Weights of a small transformer language model: width 256, LayerNorm before each block.
Each number is 128 + 32 x the weight over its row's rms, rounded and kept within 0 to 255. Layers, rows and columns count from 0. Numbers have three digits each. The size before them is the row's rms in percent of the matrix's.

# layer 8 attention output (transposed), 256x256, rms 0.0527, rows 85-127, columns 192-255
091:105174120111150161123129133115089183106120115117102116131074129156127202183084098092126177090156088192126129157155151116118131159150118104131141205134065149125112124146139154138096160128110188
096:100177118147160101136164152077162086107111124181140138059137150099183164157130165119109034130156138121127111111129084111192159055085082166171163098154127124103106097125111111120157145190112158
091:091070155129117097117141131032062193125175127135122104156130122109103091125079146209087187180133147154190099097133161070179147131119090127101139139154124121158133118145142094157209071151140113
097:117129145133164156140076137139066143136115155154159125073168111105152145173128159106177127116113108119133117121095110103186131133161100112165148135126059141077126101154121143162185094142109207
099:127131191132160128136172116049070136127084082131132123128190149131175132136168163126151182120161092188143103121128099132219149126119071141149127196165089152076128101206094104132169189114120149
103:123117142144161134111151147133070170133169162158145090099127157157095108168101152178105137132140141163202147141098163122092157179084095061130127076144126141115190173122148141135158143142171111
093:144123122158158219104162144079108174144171171113166092099118153181160155168160104120092140124082154130148156049158167129139128159154116136096126120156084124127108155144106095134100142097147062
096:145154095171112194119139128117075157187143179123159122126192112210098159145138093166158132106098132170187104103128209096142097155147163128142102144135158162122143165107136081139171163119112124
096:076084149133132134137134130194154117160168153082181131126123067146124095109156108139126143132160148059132109099131126095185135117119167142164111102164035146103148117115141116128196224134118139
095:117100101131138164106167159113111170146133098123088133156104131189134125150183096170150084117185155211101106076095134104180115142137105120144172153084077118142135107133047106145112123118145092
091:130148133118090099168149162137141118114179102122140151196115074042132098125114126120112111113144117055110139127119073164076170069088111150076108136085139083115092190186139201158058127144136071
102:109123167146148159169095123145141179138110117114118100118172123158108137116112198130142100101127139167163156169117072153132131138110104100179112169212114121145079136147180148122165114092095172
096:117151112150130108143079150124059096114180114127067126117121119113065139090128071108155130136131100111158114091169159104144108099158156152097140151168170142108193181138121121121124149118104177
113:111101178190130193111110090078149121121086124184107108153164136137120138172091196122055157105103139116127119095067122138121097127162133147064105108121142181140112124150117182126118134144067125
105:134143168124163127118080156150118232140098117143186077113137118191154123153135149090136118129179157192136122093077134153127160149137127167113155179149191126148166100113098181104164135131076117
101:180132146119139101101177085149101125132109121204139136127104156127127114155211098094125076098178129148117155186152107141140153165087172122141209192040118103098117098105121117123138097175162138
096:086114156160170105106121178086134129120108132129131098135186094144137118090142187133166147188028089111116098119124143124178139135207124150131097109127164143173068177149121163147123187105066094
114:186058142160109158119089098095064147131140150124100128167189143179129126142085140111129125118196084229108149145096117096118147159135091083145084177179162091125174132129090059115158160088101137
090:213121105136153092107142073166088054139128163151157191109124190124127155176152124087159109109205118148121133128085128142085154145078126121122174203003121099178162111101080090136057106153161131
097:142136085120170142148175207174178137150109105158177138089123084114133128116097202094151109143039135144123150129089058113122130120179109131169137116082132135146135169138131188136118122098096136
100:102084154138185129132093145105168139116102136130141116156120168122116114089137133120117145144073120173131125130070086092126093124204109112138093134070121144155136148122103149149116159107096094
106:062139046110098150117142137093177073114214137067053141118114114094079128152100065115125136145041102053123090118135151127093128138123160180067073098150128162134117177139142097137078127144100097
099:169106074125069090103104086087066129115123148135098151137108177163173121148103125133076108077160093097146137139084194140105154159097117136110112117095140078155139104103092097160071127181189134
097:096169131145127126134085070106078079109097146123093101095118147174173079134115100123070093061131142154133107181068153176188110165070123119120101133125170116139107123153127086116121117163195136
111:165172091101083097131189159180109154186106127134206124085104101139184127128145138132145101109184161076154110138137118127159156118081187168104186148074144100119112116147162163137196066157195106
100:186149054218111092125147160170131093100139146106127137129096152061098094132146077155126114114127120119104170137129153167171175120114181189084075135040123163161156149100094130137114098116121063
104:151148118167064125125119098119067170201103126144091067078135084147152163121162178123100119137199154149161133133109138115102172159068135149141178178199111108115105129105133181134156099140119166
107:147122173210148104133083109168018145107152099152071157105136119160142139081150125109105073126169142209161115158175145132156121156112110103182154197135146101160137123115120118094200100089134199
102:100133057057109132118106155106143098136143104115086140126116166135106175140085110128086150143035133100121172051110112109113158122156160143060083113113137174122170117118121129146087107129123119
104:142080125143170162126109148117192157126122115102136101134153063120116166158102150125170176152112118136142130058095060095109116137181127111171113126094093150132123154173114149123118177109105122
120:147090172159185085131152112157113097121095133141150206118124141140153095148116136119106138155117122211087129142120133106173090148144096103143178152044129134130158072119122138102118123098107124
099:114096116170106132160114087100144172152087159094073074150134098175119097113152143160081091110151177157153094168088080160094162159031094094155109117152105108086067125191167130162160114098153153
104:097117140140131148123112055089129121097078128160077126148100151158120128089067152120075155129132131149150137128083127079152106096153069141132077117128138156156118133146122092175155153161111147
095:136109159122146111085118137115170152132135111142140069114126074126108157144125175164149164133163127067157104123077087107082139131137135140094125151103131149131067144077150107141039120164143119
105:155160098050070124135158148150094151164155129112146077147116096100162148160119117170118132121132121092126126109114142121114178146160158122123143116140122082104112112111097157092153116133144144
108:135127129076137111141118163109077092138151110126113130117138129206186170161129131094121122128109147066159118115127154121059137140086127148077146164152156092167119114133142071116111150106132110
106:157146097117081140131113110126122151130115117143127060138093163151103102118171102126107093071155165113162116157083120146150145182066132112137113167116133103092101110106185103149133087167184124
108:182156169108130135111157159143067128129154098158175119131099153069115123096162128142115140123129104094083106109179149125155075140149181159103147114142117107101148114120122133094171151133152167
103:149095147194191107116111135155114176129158167109068130143184131106084118117161060076121139110045107089167079150125135121154145085129196110091099186098112135118154152229139062121111175113123082
096:085138124148146120146133173121138144107121107093122114140175087163133115060114136131174151186075119129085116164144132102154140093168121123139061067225141172152136157171140129102153155016087143
104:101102186154123123139121159147179172110083123186139158087181127140155120177108159142079126150136101171077132124090090123149138155167127152131152158147171163149132138109075130084118130116110142
098:118081131116154091151071152126130098139117149085158182105119111100125135110119106129161110201097120130152132103136090090111100107177122167113126086104154146132147172130101170127110129103112087
108:207121068151120107121130125133028117130132126124146119177151154067163106122171098111139133114134110136135073118099208092148168121116129134178131119114141129114152103095083141138168119139138146
# layer 8 attention value, 256x256, rms 0.0522, rows 86-128, columns 192-255
097:144139115117122172154131170199115146129150166084099140138063187110150125092071119133121110114119127092105137095116113147126106193137148132049185122133128159171182194155095120158105134088192075
097:104166122094083172133096135170152078093096096169118123111149039151141127099218165112142158137120106153113150141136140100090133082082170069152056115151133125132090136123143102115130146097163096
098:111093106233145116124137155133130103147098125146115054136110164126134114161092116103170061112103153151123140103131120123134125114118133138129178124104173149175147189172139096064134162152163136
100:121076110176135134160162145139153193132134112129134150177110141120128111149108102043170105120124147113103131122142129191080157147220122152114106102141113126147200147140119121143112088124101158
105:101148115139153193195099128133161105142091134085108156121104080132129147097176199127078184111118136125137082133172136142126189085156121124077141114123153131157088149100100126111157125091146143
096:117106120110103136159119105152113134140117099118143126163212085142127137086145196124122137081133172169149117144146148130127187040084138065157122140126158102157144153138150159113206097179136128
093:128130093111141126085196123151138101156136133143168099153134186104145108096094155056134154121133131066139107156174134068157181109109116047124114096138113081156087206143050148108088120135133139
100:141123095147132140114139133110126165078116143184094127116129118160128136154088133071127079068108133135095172120123104181132192218113097113092243132126149104128169161094111106145168139121118167
097:130138116135146147161132128120106152142151091123080126134178121139147144111149175108144168131125143109123106106122129157102098130182160119160067154172184159073069134152181125186122158133096079
093:139143123135120123117083061103139180121098143151123150132098108092091126083122184158127077118115096157099113133130144152105104179104119123097176124121140142110117044047115167126126133126172183
102:124094130122122190132083207126120166134091114095088163150102081138120124084102140163121142133144064064130135117115137184130091137187124163126075125136172169115149181183155165104145171177177152
097:103143115101089120086087107085158089146155159124107117136118140135135142136131167085141133123154116101135147113137141190130075160085092145113208110126141154108131166094126116157080185084084138
110:144089123120118125078144139156092119087146097134104149126118128129140125032135114140176145094083143059109132130122146040147126113156136117153111136137117083163122174151080108175158122139198104
102:107105191079104119083142137069124174100144118070133138126167126094151104130112163228157090143137122114137118111151139163126118151147153177087126122150143136078124183175125157130085151078118118
093:134143150106142103169135103082162144150119177163167124082100163144101167226178116119107182157125121138130090144127142122159157140052140175175084114141076131135137066072106160128119087130109141
086:121106102171070095113120115113122125133118079132090141134098138140128139103108147162072151177124116096135159143128083120166107132213131087125148122124115116152163154150118119086121143119144138
106:098084140084122118161142096086177064129098143111163146101161146156148115158126143118113151132150120093124064142119168140088112120133150140124079110121116119115130116102101153146113145164118080
089:104164095210153118133144127110063098139129169161165125062116153105111145102175128104094160115136125132121159156133150099105143177145172141121090136124087158119165042058094172169152089147111163
092:141067101141124121105087180091153187141173085157135141132086145094152139149144146204107164183145131164164127136135113190194144157163139165200209128139146145127086106115174153065088119102125178
092:123102071134108077123119071107126142158134101136124150128127151169125161092149142142130185148160126129171108120129102127160199130155092087133109146149115182136116131114096105163076109162146168
106:153189054205159144146153128163108126136151134136121142157152100106120159100135165106104136093096166125081118110126109107130126172083114129092164117145217130148139109096148147115089121083149079
096:118129081128065156165145117129085094082134134119106140064180102104139115142094104102173118115134091100112095152147132064147191129070134146100121099142097146123142153080090151125164085141088096
092:137135117175094119128202080111060131110118167066148127101121142140123120118158117087125144135151106113127124152108167122119157162059089133063083113100135086172177080051134126095162121173067129
112:134154186182132097134126149139079169088154107140131084125094175104127125119170153125123127126110109202124148118134133168138091117103180107136197124126128105136079125055118109103142094086142205
101:145187071202156111138166104138107117108098099150120137098100138122132167096132113043084081091106160119134130118119126099107178110125167106114102120127166074130195115127168145115172043154129119
098:151061127131146209105137175160147120078114143114089163111131123107125128170090118164123125116124137128080095157124151123080029160138190171144177105128066109081139165108098123133111181089109103
104:148133131105133119158142158143153111082055127121124092122157104103107112219074142092096089097138100128114176140122172126096083189113102143189112106129103140099192128144084183085176178163077166
103:132180092078081110101160107108061121112187076116105163133042104133116141088090152116154149099150115151112150136134127148129077137123080114085143132149202112069138146096174128141161071105178110
098:111112123129131171134128114168168165180093092097143190145138077109122109048144144166107177179122187110158112108164116126155119133174098120103161080132106141116128162201183111129073117125098135
119:104148141163151055105137092151114119124103122128145157077093169104138108148150074126084142125137117151093163155140130135167144111145097095165116122118095110129216041125116124083130114162135223
097:126120082160127155166149132127158143126072136096150152130140095146115147110114098149118150123160144106138123148093144085109078120117115151160111137095121133151149133177143148073128140208188139
106:131108100176126154140119158149117110146089072082085089139145079140133146137170108116116148108155117058102118147123129103111152101108192118181107126137117128145078173147076136142118163139100067
096:125131145159144120120108143083173147127139135165134112087132111144133110052150160122120126132091111131119146102161113072168082110110108130068063145153095138137118160136170103145148145127116117
098:152111121065070209149118148101155109061184127125112166126142135118138102213089127151175085134094150140087109161138120121082130121114159192080135112136158139118105170159125164182129165111140037
107:139151094130044108154237135102116116114152181086120130150095152104152138126075123130182045136144112119120098121117124130165109132138083190103174118126171164198119091086110163144153187121139161
096:145147112097113129175109111077169149086150178138152120107147141143121155098157122061176159101145126134142121129091167156143154128083116126130089120156130133157038119057109134152147124177115103
107:132146178058138100119102099152171090108187147149098085126131168146097122172161154085189092114104143154108099124129132150108080145137114159139128129111160081136108168108109097167123158084074089
108:103196141123164129141155083065124133103076166110138077168116146128117144091134148137149099092114121122117107115130159097134071123103089063133136122134151126098113138102147160153107093160163150
088:139090162134106146099110158113139087164074056115095141177108128127148150078064145133115088119129137155174124163146113198129052116206139095148169125128157147151143122131145119121162163157171091
099:128064185054110105110127103095127120119107119118123124076143186140150131108174129169143123183099103090130079149143110126146133060159174118110021148122133137126217131147129124086164149118136108
086:120134107126118069078162099090154159172172120165138161104076141148135114120127140157151132129148121125152103106145090163143146149151106127059160121127119205126176083045130155075142100076168190
110:146123106159152162189137137114133036128102154161158127087168129134128132210109101122151074127134130083150110122123150119149174137118168132153195109127111133122140103135075185118108106124116143
086:140060171103144170124109156113132124103100086199139128077137195120119111126175087131154189129123102176148146171126124111102184117099202172167039113109110126151177119132119093126108133171100110
# layer 8 attention query, 256x256, rms 0.059, rows 96-159, columns 192-255
075:146070083141155114056103137113063096136125152177124065086155115139160155093086150135155128095132048092130134066131136149125105141155146093141104143130044109124148084094074143180195199064127122
130:075134122178119098106145139154140144083104124111090140139115155147158091076128142132094121156132118137062127173094156103150096142151089079127171098159132131082118105140140110107166145114152156
177:073149105150091160085169159132118100097120146094087155144120164100187104055132105146100129139087174122092103169060177093157089097144106116100101065186097177087159115122196112155155134076116130
135:069150147130105112168153172140161076107114137084071127117095129062181086137143154145078091159121162144086101170064167108158114151120120109153143096156125161067123135143157083159103123076129153
090:073126165151119104129161157097149118070105141049057170155126127125121144112134192156061120128117177131122176179109165129109109128141099164144167101157149142053102150167100070166129134071067159
088:155099124123179089144098128102170157144128118174141103088142123121138117186130099082147113121154069120172122103163086159115184159110162103141148165057138084138083148172114134116083121131172134
070:168087167094165065135095127142156155167114150157144115115151095200119115161150181090112111124226092107126146094159115136096174181107124140153203159087169091118074113158077139117104079153150118
078:084164160143157106160129163155138116075138109113091161105162096157146074139125122134070124142086154208101170150128168150151121219098142073119181109140123161116127067176133104135095132089155201
086:153127121174110140166136074102149098136150124192122092136065138126143124193124115124171115121120130149128110146141100130165129099065198113151161124149150159171082118140146139132112106096183136
082:147124148092147161131120122074108117101139166152074102160074206144151204118150158170124122129093104097103116107158135117117081128116128143125115143102085143077167078096112076182161153100143118
082:108105145113138171150115089124128163138134169135151103081110103078077080190117105176095092117140177076123156131115089059131191098138180126152137130123062118072153118150128150150146108154070160
079:145134112185183102160138134123134138132093107147118167150164070151073157110121118087176152137092164099132158141164157163139165124114136133127185150132183058116088156128147140105063150167153161
080:143124166127110113137148118105116137091135075191124123108178167147114154207212143091109224081112158139100081124080114135104138135129169173146093085123108132171192100137090152123157081107140103
086:128124100158112103141164129125139102119136051120145139146203064133130140133132127129122085217078125128146165108131136204116045087161165096150132105178179126116095186123125171138123023131155143
088:146160098087110110144184181177135110120157116081131131075122150127126077104119072145156121076101068120105129114093123165112094138125131162133125126096210128155108080076130192190131164124103125
079:100117093162152103143121151111164159148155186126155106089174138117092126158131169136115124164102152110100171123100108050113182145151145131093136117136107145108106147096084121127112141135152164
078:146142124102141102151111187126193046058121099144155125118064173071184162178121098132144066071115090115071107132133117163090161123127162113129196107086118135107111171118089178138136131067139097
081:114152095130081142147137126082207116157124199076108116139109082150098103143064112144190080129125115109155166113118112103101090173055107125129140113105104140130091095150094165089094126105124055
083:131175149129124209115119172061150180096157182123203077136138107162089112141120168146228120134113113133123141116125124123135134131135130080143110135176148153094094204117138143107080110144092116
079:140139062124128112180157131081079150147129135143127052077098099098142161126165084167121196104121103142174130145133140164173117086096126109143109099131153099140134155098099150137129137178178142
092:127101116087086149135170173073108098115109114144117153101137109078137148168066199159066110183147058143122162158162148137054118165153107088200196121103145151112144201136103155058067170109111107
090:113104105116191127118140143098182186141140183126129099163124172114130170100094142133146157151103163136108151153124133106119159078119087135069104092115120134162124186123126128136160173093127100
094:082111118077140194134132129095129159169137134160107101156158076093102127165156148181156178103133080114115099129109149068123160125118113164104140119147095126138144192101065130070087094090066100
081:096153152149113125122138088066160120149164132130134075124127149122166160156154052195202043080120108093123112116126126186091115132117112129124107066137136156117073172087077145149043176153177127
080:139173135150139179131164085092125138096158118155118142130129054130123148134099061185113101154160078109117146116150120131107103127108202149174186120137174120066145165149121111129143075138155114
084:114110163147142150130169087133100135160106123121134092078174156104162149117158146161079125158128116116162116162116149175185108066139172116127057158127100169213096113149122119146152127130141160
087:109086081126139117144179135081145091101150120124097123138161132071150155101123132118120148120143117102094083154095131094080101210115108187115146113109113146110143156133103098154162177100128157
087:153141101098191141174237146147116152116119063118161136106133062113114119129101069138150210149135116128110154168126119140118239162101132126170192124120146077169179117108161152125136114161137131
080:132108117169193114077115153172105107152199145100166089114116149144103088122120091116161134088147110136122096129127086079172146145132159144106182160133123127154097118156144140144100155180118214
085:120185112154065083165158126124156127160158156140104132131114144146101165147142120140139083103154108195144107129131143163153125150066154107212126134120215074202048124112128180172115095128156136
085:154161064149091180153177128108174215127135109096151142147130096105150155084107105124150160123145132076148084110093102066162125091100151158066145152155211086172111150108146114113152139103142067
085:118118107100131133189125182110181094134114117114162115100081055098151154172138069108122103162089065125110134096108149180106089166136104139176178089096163125104098184105108190161092128084103136
085:141174131135140103096119135155134096118158192151177154177130096113093175109105093104138103124150149110072093107123118078156082094131155097122088156127124111112110076068163121141122127185163058
117:056098102131121126114122119150093078141103135102179162110086128138182079127172141133105178160102169147114099141094179126179137161132098108119144108187121179082132116089107129143138114127137135
202:062097111137092148084124129147086091154117145042169141147104128147194074106104115144142167140088151116107115148065194135180143104126121096126160082214151213100159132127134097151162135104117148
078:117106124187161049137103098146115119123150155067133128137148156097119143104117094059114106114104149130163111166151160145155108141128107115081158129157148146046154117164140076140131084148179161
074:145086183147144111071080166153048132169141123085111169129131126127109124158116112121170147152196186147119093111109141119156092122171165141107180137107140103123155090154122172149121199145115124
101:111100136112125118165175076090093143141117163133150150161123107145157088144165145147145165208153114131075128127145158143163175165114060101135160087134183172130079157108099117063114115159142147
086:187109134105111098175116085154154171155133102196126125128138146156104147137135131085132128135135046129118134109202114157111083119156114122146132182068105065095097108126080181085138091158126140
118:202147160126159132136106122120156130145126118163153099084090120159090209168159159123137132142181138140184134074199053103059111158156176163124091174056118084143154131163107128125171146121147079
083:121139116156126082123143119167151153136157111131158167186105170122091127066097112058193131100129151110155130143088151115143130101143158092184106097107212118119154108154126067120107129151139147
087:140137069085131173175088165167132070120140157154196210137123128091156132146169111093136090108087152082139103103136158139138209096133138100180119149159098107156095100118126155106113138163119131
091:148112135145150199147093202151095135143107120066101157111049101099104113139197100178052158119123133139147166125124099084098131083157118142090135155159179119118097172133135161153112100160124156
097:161063066114044085146136143154171151113098072135137102087126100158114190141146108117161067117081115120149062137135135113182132088129255096131131164130105091162094095134103126102150121144140103
086:139134166092073147124093193154184134118160123097138127145155119153093169184099111151127121160125066055096132150073155139089150112112131170134131115124123077187182172076167141186136087130100103
089:149083108133095152122166167112103124111191073107094119074062123154157107179115205138093185116108086134135133135139118166127110140169121159070128135116134126089213143096197158191169161094149082
085:129176114132116129105080141103189181149101169113141079151114111136178104105099139138122151151155107152075126090137093104125069109160083149132122120105122145116118134151142188107149156122108158
080:155141110138185125124113132179138131185093132132171151123057160133155096135150097193140112144114119066155113152106117121197146107115210165164065166096112104127111170186148114118101134140132107
086:163118133042067132138114099124072054116167142100129125124132123136125148185103180131119091132133171111108096106150131149089126148097128173179149117067087135169098117126121164164135123138114146
079:094119143125078097114181138108143127112163135157153096109154133109125172136098124137155063134144147131138162181089152193078061138086085178099120100152091112111121097068177083136132129096094099
092:108044138194140149082127146133167132136177105142160103127076137140131096108085146082151144119156104106132169175125137119080128184188104075155085120101125150140124144193108082133152080100182092
088:136130066125138152069141174131202151133131100093065159122129087085114155130138131160115153101145134116147109106088106111098131099078144208079131142118118108143134156114121124168113116118074119
096:075085152107049105126155152093178164136150088123114120138146112141129132139137138156107139139164092158125111102084144127136120078185088165072086120175063141127152131042164124152114077149084156
078:178116141123126086114143169141131150173104101149105136106093149160153081155093085091131164119124081111130130153152112132161177138147148085108156143144133107148087147137108150130126117146146168
091:086119124143169114154131095160124133185070140174134167098093111112116147180135108170122138158154137136103135145134131172143113182085081136126144155132097152047152142092092115042170112115094143
093:124150140097153139110105148047156169140140179132107088122144106165189093094152154088133131124117180143151152155122105101148144153125136132034111132129133123149137156107154101198078066105209069
087:133199172158143148109144138112162141058122114141150088080125164103177130052153104116163102108139167158151077087132129058135147128129164108117108097102128080207061119131096157143112201156124072
093:160121138163145063129109112133122088155215125152110162127132115123082119132118102160168102164186147164163152164109126162142105134138192106149107173186153123116179061103196085104186078134138165
092:150104170143169123127112170116131168197160139109154056099055147128172077146079146123171167149146122125147158175108106161144145170136124150092099121142199095115160175176122094192211164106135111
081:123110125142141098112150151163051112123170110129135123083066113122091104119099116135162116127165181096134149123114168103154139103111173100124083158137205148143098095165123071169153173161174118
089:111136105160165142204143155145080144116108137088102143133143151081125159088104182165147174099106182164163106116117112158143159152120168126094083133156165121104165178188154107119204155129125095
086:131125116097092072098163105184130160193094117131143165154133157152132107122134164114137121119082118126124079188130132128163157113124189132134092159137103080106124127146107075095124132124137118
082:162102106122124097097144130125125131215142150143146132099102131185115102095179088099126140126092110071109107139138090057180177134135208150095113182153139108115108103115106077171110102161147128
096:098095131155074114080176120106091114193105101105125143150164154189145149126136118112121104095085059073155090141123148151117149128131133165122149123135127145134141188120109113154112068074096100
# layer 8 attention key, 256x256, rms 0.0572, rows 96-159, columns 192-255
082:161187221136169186125050119177106105099095087124119147191125126152148164076114139173077100088150172109138141136161115137115129093138131114080095153137187134160113086141123161158070098159142154
079:068123118109103099163202156103074130112202148079130142103124135117180054134120167132114128133065153152134110180013194148214158107130127116102128074192113143086152127108114102113136082136149108
090:033111111089074104158153194122108098116143111102158117134114130120172034110125170164109098137096130133093084208038190139177148143120099123121114036240141179120107131113143132150130143118085126
056:184167120151186056133152119140111162116136123215117115146184118090092139134089111123113148169207081138155136113161117133135155178150084125116156133095114155160108150080134070116111086145113159
085:149059044143170113115064148143129135159121108188184083133165118164148117148169115104110112112127091137150185074157093150130216153157084098120139166098118111093061154151110132138118142150177128
124:165139197142197174140061085176174086131089117144092127217150121207078201130133109124136146126188129128173145042217087096088113094100141111166120156094171126174133154132115123126160119121162096
173:169144172152148179109082087155165141147111093183109128169155142188104195122140122104137130103184095101171155043225076105056113093143143146152129174056157087210132130125114130121155136141144110
164:244169135138169114128120108148170156141117136164115121148143138132046239142102138112132125147150093096172151072223064103116149118115139148143143213000129089163133124142109131108124117166134101
084:145138083146090129098089071164140142114186142121089122151126167088159103097139109171104155077096108161069220155098137105117137151158077115102189111088180180139099178129144150080121135118195060
086:149126096201154113110128100125153148092140096144133079134153148077151140117076105132110162142167154125162127156089126069122110086132207147127138172142177086131160132133146075194158061160188143
085:064136095083121084183148158124155071111176125141110149088216081103151081128101164161120143117166094128112102175111093139129096160149110101111136110142166159086198132142142193061141068118077099
083:131103169083093166115153126115074182132136126178110136129131153129103168143106126145115149133141136132094134110130154096078137117099129127163146080111084089125143106137115123113096136163084128
085:103148093134188108109155157136088057156141149155173142153133049143100145113105145136154089088060126187141173181099121139124182125191128144097130133072164174083169139121133142152134163139085095
085:118136155082096127096154137111125107185094177119164111174150124102099142138156133134186161132217101117072136018125101175103185174135124154108141107132183159213103123090091158103143197129136132
090:130094162147138111132069156099100091172094139100148140174139130173122155179202130139110139181103117143089145154128145088116109143141116129140086135079081123135142155195109133122131112164107100
082:106156078083151058102116166117097141145071140165107089161126081095119151153078093163106142139083097150089140132150081134119085133098123123080121134033193136135203122173091155170099079130090102
084:137151141146124143090074123129106179159118141064169135131078132094141041097161110188097172152088166135098112112127111178166086166119107105078117091199175146132094154133158169166158130109158129
084:125106119080083116123090139169204049108128116122069137094111176054123206157119111151121116129146072127140122087106112109114104182145105126122120164142137121082178140110129184141121154083081104
081:131140117142171125150094068108173116114114111127148117126092141085092109154092108198133139167198130118127173138164100145094115116095081106091178116160183122149119081087091148135141164132162124
084:121143105109143082170120155127138098138180080107142147151120133077133091117126106133136139116056139028143139099122147065119123068167105163101119092103116137124159132129151110147160081134032129
094:067242134158145194160111132165104135118099139127155096173160175111148100094146117119148158131142148169145135098151080131150187129100123116150132081123136164157107109131139165127136167089177126
093:176177083102137111120125155098126156117115148163121109125095177108121085139071142158089143168085059176142135138151102116139163151139142105130138102099189108147131078125095122171143166114180151
095:092153119110188140122128204145179128133153125163188127160091136085105096168106126159127159131127112153189128107160144107071134118121120095147175102087120065130114112098101165100162103155120104
086:158118104165121155096074177145143146145107136157161124172047105062112081128179070111138149127100102121156165088132148100099110142132086134113118117093138130119136136136128151093107127153108112
078:117141121169194100084128071106157150138106107119118140168132080070103160104166089230117151171162139047106081142095111057102130111116186153089089159146162113150086135119142142134136094153169113
086:161138098147111078128170146111154148164127121113088155124138127151145115151153152080128098117093113116156147075118126114123102161103114135164156128124098124151147133075130060102083100161147100
085:104142110098150108124066110075088166166129143082125136155108195156143199103134094173079081140123125150167081114124113131168132106155106092098105093169198140057081140156138133217071119121091167
087:097141110048147194091125158137158183113163147113145148158136113152085175130108116121089204150090136098133138115161162144091118099125126124067178116112119114108122117128148117153167088173130175
086:120039126100099123146123059089175125155125112122109179117114098153132177130164100151124135152137144128095138127148127117108103115148102119153123095181082104000147164142161134101139088107108109
085:134140125129151121087132075106161145092160137110103139186124107164078146160145176056085135138158104124126183177165127139121132083157128146157238091133099111151097088136165109057069128127214076
088:129111122123161080048105119106158171120097142099117105138094147122122168111159092134099106119112073131104121170097121111107069150129044123114111134131141133137124127089095066237184094151115158
091:137175185115097150118109146125080127123126146109161136133134100097096083144167115122156136154099149131104157116167118165156108141102079111092155087152122166173079134092127161103123151104114136
079:125071113152113100103145109118122118103152104061118092124106161126115108125130124127128177077142076169118153089098178110135108131138123159160149137121148144135156150204147133086153152123153158
124:075091075146093140081140145109112136128111135117131098076082147103170085140130090143109123159077105121130122196071202145122095107150073104085115055151125143091136135154135153166167157127154149
091:002147094153131140133143118091118102083138135183167096071100149074206033092122085168135154156070114134107111211032220085140131120149062134148141002185147167133126166121136141140123117091135157
180:255137126125157130120123122128134129148117164131131115167155135149053229163116130118158114116169117086152138070255079143132152126100155148179111255074104100144125145129106103125119147165136104
074:122109173083107100132140096152183091129128209113122129106136129118128144137141146089165073123114151139107162101135113118142107146147095106154143155109086120124115072062156125061210151181108098
080:095150200077152143136150081137119058103135122186095137149123127126161127157114112162130121145165134101046142153132171115176139112154114136191138116179087166130143130097102143111085119088151130
170:218109149123150102134109098151117139173143122119135152188143126177063210140147169095157097081194124127174124034204066156107158112099184153171115243050138117166110108127111116100116129136126079
068:086135062143134152178116143147102117131074087063089139157101107113075123123132100197088118117092127166108117105119127184116142106123101143091104113175130150122092112173180131156122105091138200
086:119122117082158114055110167142091062108092109150130093196136154142125076146099076091108119062077164113134151104165210099201149120114123110106234155135138067112150128095058085145158123115092137
087:050179098123075127126110135114137144146128113113110102120167100142084152094128118118198124124064146117078143116112150129179123131083154093130123117153122104089171116145133107098171165148134156
092:153100183153065154180142097115128138089127096166065145199167170113145172115071099111094111129216103111155111122144092166046098098130097167169098126126171165214077123118080132137174138144086114
097:037139125121095108115144110117165107119124138058096120118094148098129153155145122173108120216124153094046143108051162057170103124098143113117086122159144112114147115146160101167103124086171156
088:112119087118123139054161158120137171107120096143113121071155098096162139125164125083061129140110159125113092122081065134151083124182109127144149103083107117097133107171125090179165111130089147
094:170124111114161118218127049154121138093086076124142127132068168101145138088127125191137080100150129177113055155126086177119088113146112115123105139128156138118097115196099175127103108082145114
084:130182166124102131106139136146128108093123113124144148122153076125121136066171146070173118146084192062132086113125114081149113137173175129144143103135101126158120088142151121085109148098132155
084:164140134104132084050159179166091140136178102099114135160150118144113057111161164130123146086114091162152195112122083103125092082135076116086129172097168155111147097054182115132095161148102124
087:106181071186182153100104178181121172139144170200086103150108135146094152140102065122138131156116156125081159091081135095116148130109170102170102107136150100049189184142173103161172103090157168
086:163198098114133113069119136116164091095123099127130127100095119089162129075176149111101094137130114116159096126112117120188117141167149114128139145119065126121111089122161066133078081090116111
094:177111090067109158064113121130097182134142110156170116159065137112148114146160160163117099151081092115147072137144064139192143134154094145126156176096115154153097094101144165138054131119132152
088:113150197147065072170143101113195094103096099123049124096198192114183174092073131102123077094205105101146136137096089110086101146170063120115132104146165112106132116117110088096108112147109132
098:169109191107078103162182089091144104138077062144109157071087091111179091101122115124101120132138116087164100172136096108149089110188134124092137056125095176120115078150122117099146074146083111
079:109138124103148068179138129123078158159107105088133135166105121150087109186189183172111101080125120169095181125089147123077148112110110138108118147146182130104083112090101175101092140181146196
095:199134136142145119175114135134147097163130144136160114106128102111088079123073172185093052093175097168187139140174100162096177152127049129134113177147109181157084117108191144047133117121083128
093:093128104100154115162158149091122139120167086128103109079109108104127161120146160189109143148154097094112162157153064132092119094174113147062111094120169137150150181136157151134136109147160121
087:053117113149150139162103129142128154108148139122061119134080142145131089085146093125111151157135154086042209112128164122152082128134183192081098075128163119160129134128153134181109186122193108
096:117152107085103183063108128160082085142172138127188122125122075143100115165129087172162138146146139116107081075150193125116133107079135091153162164151121167099140116130110154130151114103080150
089:159184097093169108094153175180079086110124089179157152119103127129123093181165162138105105075159073162114140120160063106138138132185055109117132170123142140090081106063116145093110115157095213
082:168160114100173105130146109148122113140193115139146113187118185154114087099140068139129137097134075118150183102179167127105176082121081224108148145136187110052130091112125141153109162077091155
089:167115139132136094097110075152106057148109077119096128151182175142096080121082099169141094076173025154137197096158095131101165095143111097149135191137137193118136146088121087078144121065138099
087:085174095119123081073155148110110133157109116054139136129160158147114085175134107165144130094091102193106184129102104090165107088096154087113145174162144145091163107121144122092129129168055183
081:080135084112107053093127148101128169139166104072153171144131154141107124143092113193152154104119113144110166132097155148118136122095137087086129140174192096005116110106087154125131138176132185
094:175081108102087124110098112128113248161129073122174126150121196088165145117160166156127134094109071181160084124060115172163115111139125138113110158096183149102062125134128072138107164125106119